Each number is 128 + 32 x the weight over its row's rms, rounded and kept within 0 to 255. Layers, rows and columns count from 0. Numbers have three digits each. The size before them is the row's rms in percent of the matrix's.

# layer 3 attention key, 512x512, rms 0.023, rows 221-255, columns 384-447
067:154059151131136166114129127089117100088106187126113214107136092101148123117187120183103115156132161154053165124074193157072100105174169160185154072147132178123143072138073125132091135131097141
082:159079071109176117066117087143063170175147129142116187168110175057174173172196089154127134063150114132140134076121115113081117099146135112124143074176121120159118174133106102110131115139088108
068:145040118135099142125114152141122153133155120143151185118129222118190075133195159162152101130129128148068137110077118099121091124224118139175135089103141119161149140088088137078151174070115077
078:142194179106112137170116146118173095068090119113121121144121143193043096117062090096118133152123154132173136149178135084166149124078132130091128221099149123135120083156133105148115193154154135
071:128091138080127177128115174125070060117110218102150093138192181109125081140159121195140201149193132083074120143076147109134173108185133159182119094137152135098088099097177107049118162109115126
087:106081111107114131166151089177142136142162116131154109139137101121149152133139206104159185132082098143112141118111042053131112097083098153113131078128106137143116152098111124175146114124102078
074:162127137161145175195142116123094162116167139129144180096135170076114089146125185128106103118170120144153129132125178104108098130170099176150115145131116121144144088124115151046072129136131048
085:069095089098142131120154117154094184176181134136135132134167178058159157145160161153156150083123099148104116148114099144124061128182098125125135077122100135171155184066127110062080107109116087
075:142179109086172075109125104111091142147153108109127076102092170112129156114093124121132150043136164147224082090142141176139117174165143111075107157165101103180142154119146126120100099125150154
077:133103153126099151154115158175138134164177125098136134140147181118151117118190126158176159128145155129100127129090136123090137083140140137166162095128125116123139127089175057145165173070106100
074:134146151099148134142118149177128111132114137106117092123146074132091117163079125085146151104121159109176124134143069113155170135118081135097108173102112134141171165143154166157144059198148157
077:119100131166140151085102135099142174130121128129136120103143160090183099165175106173133102127144147121088119094104158187059095136136140123169103074143133133168142161140134119092088107068103099
072:104193164072128140168136130139159108088107115126134100149111081163078113121044085073150114120120177132209133152133135108167190145074158130075094164090153142129151137167134102172127143142176159
071:147188119133138127151134124160131132146158094068111095162102093147099121109090085082141085144074171115210113169116068099138164142083116116096113196154112137120194168172135127205107141168143132
071:159187131140132103137112119118146146120096120101124118195121109171078116104069048091103102144094122161209066152171113108157173144075114117072105216106099149159116135146148081157130178169135141
067:121193141148141120099110066148155126156107110129119077074091120186125152131079121120143114101120157127198111113176131140128188142079116123066089195187146121108147144201137101158137140138137151
078:101076084152147094087090120124059142122135146151103165136129132097171179165187119162124126122165131099048153105096162190085124117191144147130126067132165131140107123119105102083148111142128167
079:151098210124118151163147163180151099127118167113135129120177111152135083126125142119135123166118150105055162161105131130121161126141154156140150092095087150115128110103150120143173161103120132
078:135097049143153099040114099138086153158118125125117089121087161058164195134171107140094124099126123085073133097145166150125065113152114148130150055140157128122131160117080106118103076121132103
079:148177197108134088113115111106141132144081139114091119157101096188120111097103140122105085153143151157176131147121088106119126096084132125117108190115086183108089134228138109175160178139111089
092:121123114099102134146179144160169104106125134106169120118127129136137106118127096134135174166067105068127095147109052083159117108097135128088206096039106154073088120154154092152208173122154153
090:091150166093098146137155111078114138125135101144148128111183163109151122095141176147135095087130127117156163138129165093102114114160104124113103162192056180098147138142082156096142171081130149
075:088054088161118148129116121127128128148111162162135191109134144066179143119179162161138117126175066128048165088077163132115098157222156132191141059139168158101125129079085113080101125135103141
075:099161133132160091125110119134111136126174109131072091138112116145125175144155168103122121072118111162165125105150143134131176126091137058123126161170163112137146197137094124204122064141113131
078:160177188104091118193147124160150128125151103112124107159193132165140113138080140135173109102102196148176127170110096091147182122094145135088156206112120114085115132177178135172145174103159165
089:129116195156073183157117149113179093059101151108100126088153118125090079117118078141150146192133124097102135195167118152104182130101143151156104102106123123070130055128120154164201155126134143
090:120120152163102156216143118204182075112104108139152129090125136158113105124107155104164149125121107119136123179147119116155113110079124149090155139103147170114120075083158151149212124122153101
068:139204077141143103098126138124122166114132121091085063153075071149106183090072087076176138131145116117195105159171079115171135137102099072072120187144175138116141164165150131168123124149173141
081:145145046167162108093144069108140186145130129107099108146035120099153150137145111139116122120116075104134140090104117165114137124121114125139125110144125150171128155157076115165122099120132156
073:183178122116173084162135146109149131131133082088138053154087087189068119121097077085144108110116168141199109112173118107217135144061107133065113212135115129141127144156172092151147099175146110
070:110174162112163139128095113122157127096096111118133111158108113169088111156088097122067120156149150136191143100154113099160163185131137103105074199126160119122119105173132141147144126156134179
074:146178111073141122119125125138127125128118130097112068158122110148126183111056104091146113099136149110175097110161106120181145142068128124087097163167124120140126160144144156148135096180161153
076:060082166126087152163146193132096107118136136147157159087168110116166122108189190187145133177169102132075166148094145115134071129198182130186162085118141176112104109069135141120099140114096191
067:158085139125132111117112118120169124148074152146178181123119150089118110115176106171160136156145085142069170138099147150116069107186150111166161101138128170119108074089147099055080167123092110
075:161212158146153128160116095141186182137058142085104138128110118122136149132096131113116086110100095151206129124150097158143116143113103107082095181119039156116137092166140152157121139130179172
# layer 3 attention query, 512x512, rms 0.0214, rows 222-255, columns 384-447
079:159097186124156146111141123189126144173142110115070161107138211053118164127146146167078145102191111095138151153143119118107163072137155132108122118108071138077139112186112186149182154094104098
071:146093122099140124090106140156149219126095119133102089070116218135103064032077155084107178099141095135132104187138106104149150074146162140142113135131098107105103144166093160183122109054131077
105:128176146073101090131110155110129024119148114152157151145142070113143176177106142098202177133134183123189126111090079089127101112099145152072175153135149112167120123110154177156106163164133131
080:126115111164098190128135098177101204117150100099117078112176160149114048171146105111105169161098135089169132114139130117102144102096089094140116152133110141114088153105136061052151128084162156
092:081112151114131143170132118192156226109066132122114161128143140149120116131101094104029142164089089123155116111143085191141117143157098141164093092081154040128097112120176108169145133164086112
073:123135089102126133113147181074132129182124114142141161128121186125112078110144172073127164113184137117195114162127151083122147073132134174106147173146138165093163097165124182157125124129112076
097:111095119154156144172160128159172249189101125134100127042117168158097069086171142149136140113110088110074122177152134163079130063108104108133127087125122095112140141104143083086102141044186118
089:159137096132179143156136110083100111194171115117180126096141158151101101177138125138140149075128149137138128142117185108128120143147129147101147159130088185149153163096091158065046091121154118
087:107182140088111100135130197198170115189156125095122132118149167105102135086149176131099154160129158129143098208123077114139151070123114122110163176152114104132141162114157203211182129069069110
075:184143073174139144134106095087117150102088128133146137146118094151144117187110030150120153113115103123113136075122113116113144157089100110161072116124176127135163130130129013050129049213155183
071:076115162065091122141157131179174116072134113127132113100136141100118103083141175145167144122137132205126129107138113172162136113105137128141132126132093169062086145181130171154156107081110125
078:130164147100131106150109124094113091092159127174171150173141068103150208176128058077195111120138184096131139106075088134104113156144114137040080113123154109136111175114128148139092132176125123
077:165176136198148125101106075069110135175134105110132090103043148134107167134131073144108051154093146158148128125114080118129133155107093139142053157118148111114163155179059068101072096181140145
082:148175139097116120125108171061107071150148122126169114148118060102142149140147152134211148121108158190161085130140121055078156113113150179061172137151143103178167125140140138159085172134099123
079:153146137111095120141174108111103047155143133121162157119115081112160184203163168184173138093109188141127150120092085096114097179118133161098118122139176132176122174092156115118126134170095109
078:071116160119117066160142157180136089135178124118105181119174143110108152121159180147152175152130148164095173178087136134103132086152165135115197124133134141133109144095142204217181194064079129
093:127186149129118064153137107177109107093120152121114093101084034148117113120103115138130111193085105150138138119113087189145107172117096126116137133121148058150117132067145102133113127153122141
075:049097148107151065163134164168163063132117138127150147157165160098125125110142193135115166152115109122109136140111133106150115108191165152104233098152128171084113137120100181199180159107099082
078:172142132103172163085109185068155090191135147103146080138113150078124138160124175112084127104150188090167135175123093031083137072121140157103145180172170167098142140170133115152102112109083089
090:091095177072071120110144173180148137051115121124165171088165156133161118095124108124038150170096135086106080188137122153167100131122094140145127095078104098112100094130170138175169188126137231
089:181120064146157223089115077068119163170129122129151135127115149160083100117146099134111111063141145118134152108162187109139137105108118131133081146145105198129147137139087069055100085089161119
072:091100124128135150128110144183133202132138148139113151116177222123131127067077127107080117122161093130116172152167169151167118108163189092190138195146099172085110147115117140097192141099120131
082:184121118172177146091114115101120212158127166117081116146137168129155137148148087165120109097107113096127148064145158121108192124057150074155086131122119132111160095157127056097141089141118123
077:207163132100115118140126111086126099176149107120106057089099082107145148157121127151166146069144222122162127153140049088151158093097132149087101164163155078173171129146124083158101106132146114
090:147152160132048080175137118141088059087120155129143130134133108096128137120116116155133117143101125134129133173118098158079121186093110133124107155127123088143069121064111093123159141116154169
083:118102109104062137124125151115146140127117121190157224118133104137100126114133104106111145223035165119146113127105118104136085148122099154145129132117138079186126099070169156135153106141108150
075:175103090166119123134122133089103082124154140111140135189108062108160240151123078162212143112129099120081162106110100090146118178154124126102107085142177149126159103085132134128090151167125148
085:083105125091148089127136191165152089120144168121162147164136161078152148112142181146136165146149163133112153158082145115146145089152150158153185121135109187156152092138112171203154152118061161
087:152146125108151059137128200067101071124145160182173171135133024134138156187162128129169137131108150124129126124078118109121103145143108150060138118138141103176152163108166163149100132154121140
083:183179126126143079124113108114071037162174095127161097141147079122158197206137180135163153084162143144186139088122078052098146140072149141102107159104148158157144150122126139102122104135151140
078:156092115143125114154134087120105103109151127154173162164146107102133208173155127136180075147132135102093138126088094120114089171121095165114102028136157103163119171063143084111104114155151170
103:135097119183121156082101108121115231119083128116118107099143178183108075103122102084066107137128093107106141096168179153142134122121126111176057150109108144135119125140105080069121106138142152
066:093188138088175122098125147143193168170062145093147117118127183105105035122128142102120156127141139100156137173147115143125143071191150085083174178150110160084165141123167184191147170117125137
098:112185113067131143129141140093107092173162161106154129122114125108119177106158185140161181104146173166152081136115155043114101061122153142099171153145102181132189114156151153134115110112110103
# layer 3 attention value, 512x512, rms 0.022, rows 192-207, columns 384-447
125:155127137154114092099090130155042131119132074167125148107147126133086111106119094133113173088223055138114203118153086156091113081146123125123118120165063129126136162110140182088138146119101090
120:168150135162185094124053087110079139099122105112118163171174125138091018157170044150161187138145098131139105112200106134057169041149119122113109116191143084146150139115150147122120155109155105
128:078130132114058102167179155131050114167119147166108112167061115127167151081136170177129089096218152093126166119108097157140141125129144110112160114141179159115058138136136113146128146069162160
112:113116147088099158121165103093156142128085175095112094139132118147222117108122164142127089116150110134135054092141110219139136167163156134127127144115131084101197087124110168132139086114145154
165:103122096120131087119111134101088127144112115181128126162121134123088138091126096089140140109159092141146181125163123146110143085094118160120088131199149108126170147091151122126088127117150096
118:106124159166109091182144154139152154144180130183182166116166134124133103162140113120130183149117065138126135108128064171066090063159137133128149134187111120118124159064165170184137066100131148
159:112133120146124132124112124119116114159164100157078146167011167094046122115129124115145121110187076139118094160098112136144164074135129134125157127087143133079118042155114123089123179124122048
132:100119164088127147135110123116190165099094093084150128077194119164069114147113090104093174187062063145143098129189148104121118178112132130107092149134081131116204185065117167160132108178101134
128:127137121130161138156115103092142124135131171118081138189058148104081087151125143130143113130153067125129028129115099163123174077145127172115150137122144075121139060146092147122114123104155096
165:118130157126142114122082155132136162112116077119137115071157129142031131135133076099096146154067050162132161158164155116110138115104113140135074143111067147131201174121128143118114133170119101
139:132124070166126152104172087092093114145055183118141136173067097151255148130133168164157079073151150109115063085121062163121147124149125170121145124163176116180083083125103148126113088098169122
089:102145138128147154151154076153116102149089168128169126066113114130126123114128098133127117192117093147136169134099129124163146243111122080198150139064087129102139084134104166169079127168084151
132:105126144142059151161199179153102132130099173194158145080128107142206159060125194129109152146139144111127173139104096157139060193135130065134163136125097208095061150107137170135128050135119192
114:141143065186154099118134150126095107147133148148159165138049114123135145143119120100158148153159107053112158153142077158114062107210132178082130129150102159111079039137155177116125095112142081
149:146118107085097158087223107114130116143131156143079152150079139093148138067121190207131114076168180115117104111094105139178089154171133120131155124064090144116097074147109119094140140117127130
150:158123084112113158105196084120116136117093168113125126178062091117241152160115157145145118103122180121111054118099107156141072166149127155132138120073155137151096081142122149120118137110158094
# layer 3 attention output (transposed), 512x512, rms 0.0178, rows 192-206, columns 384-447
115:117129126131160055124125092156120143112179102150141189165117073128156255108138113121122107159114156098159116156115127144139098167166248105123138053086171035130122132146101117118126147127132144
144:112148160126115098194177117134129094114165091165176172113100108078144205142132114128153119221105159116123114145074116153103056184161145128142184104099155080125139109085137141137161121152101141
138:158124114183147117144106138092108171119100140117101149114134107129155185164157125136121116079127094132168136110157176133110114138060174137123033082087135047160127153151125081071123145162171110
104:109175147128121090101101181108134090160137159149099169104174155113132020091150152153092171120162107076123130125122164136134085087192114106117151149128104153143112168144142210153141201135063104
140:124105131158152119198111123153101151095160114163136255143119075106157255147160154147139106141112125109165119119075137131134090163148200138124126067058172055134130118131095105092146153142125161
119:150139114143133098164129106157077135080117109157148114154090121131136223118142142144147095084115159122167138143083162179147076180137155095129147084074199064179108108134113136118151195151138121
146:110112104134176180174144063097101170104081099109148165100148080164166252160102106127144117157076131131180139117082107141121121190106181148162106080121131113169130147131125051050103115149161134
135:134087152117113071145132157169153078171175137150126175131135164094109107097117145132124131156145131095093128138095106121174128076179081128089193162178099152103090101117163192174131163094030126
160:141156126133152156212172088089097131104083124114145145069143150140154127157100107170150146184093141142150125093011140149090063163116080136191198107122132145196127121100152119070125160153135121
179:103074130126115093163132091186135110126178126152171213154127099133142255101119118123139118179115148126119134148100075129174111141144126144103182101179135099079084098099140129111119114080082173
161:159205162138132087070160156098148072146133140126089056095147184114095000144168137128106150122144115123107115137144154137087104110136144138171138150099151165159188146144142179127129162163142098
101:149068112147101126089132183132177142141129113116121097137146148140094114102108130114096154068140094075136132132157132124147161072111163163086145178225087201121127181158178097159102118122087117
156:161123149126113083070096147149132133161136135122087076144124164119135110070137145113089111019150140111147159148202215132125179100119154134091045137087127105164095110160140123133119180092124115
121:143144143099165140173173078105120155099139113145104125169117145110097115136140133122157091078104200176155104168111183161133141149134184109159094109081195103221168122153092134121119174144149116
151:118184157106149137078055197089101148181082145089110068102182137162121074119093132158075163154128056156138139104219157115087159098108126142148084146158108122116121151140182117146143143146138116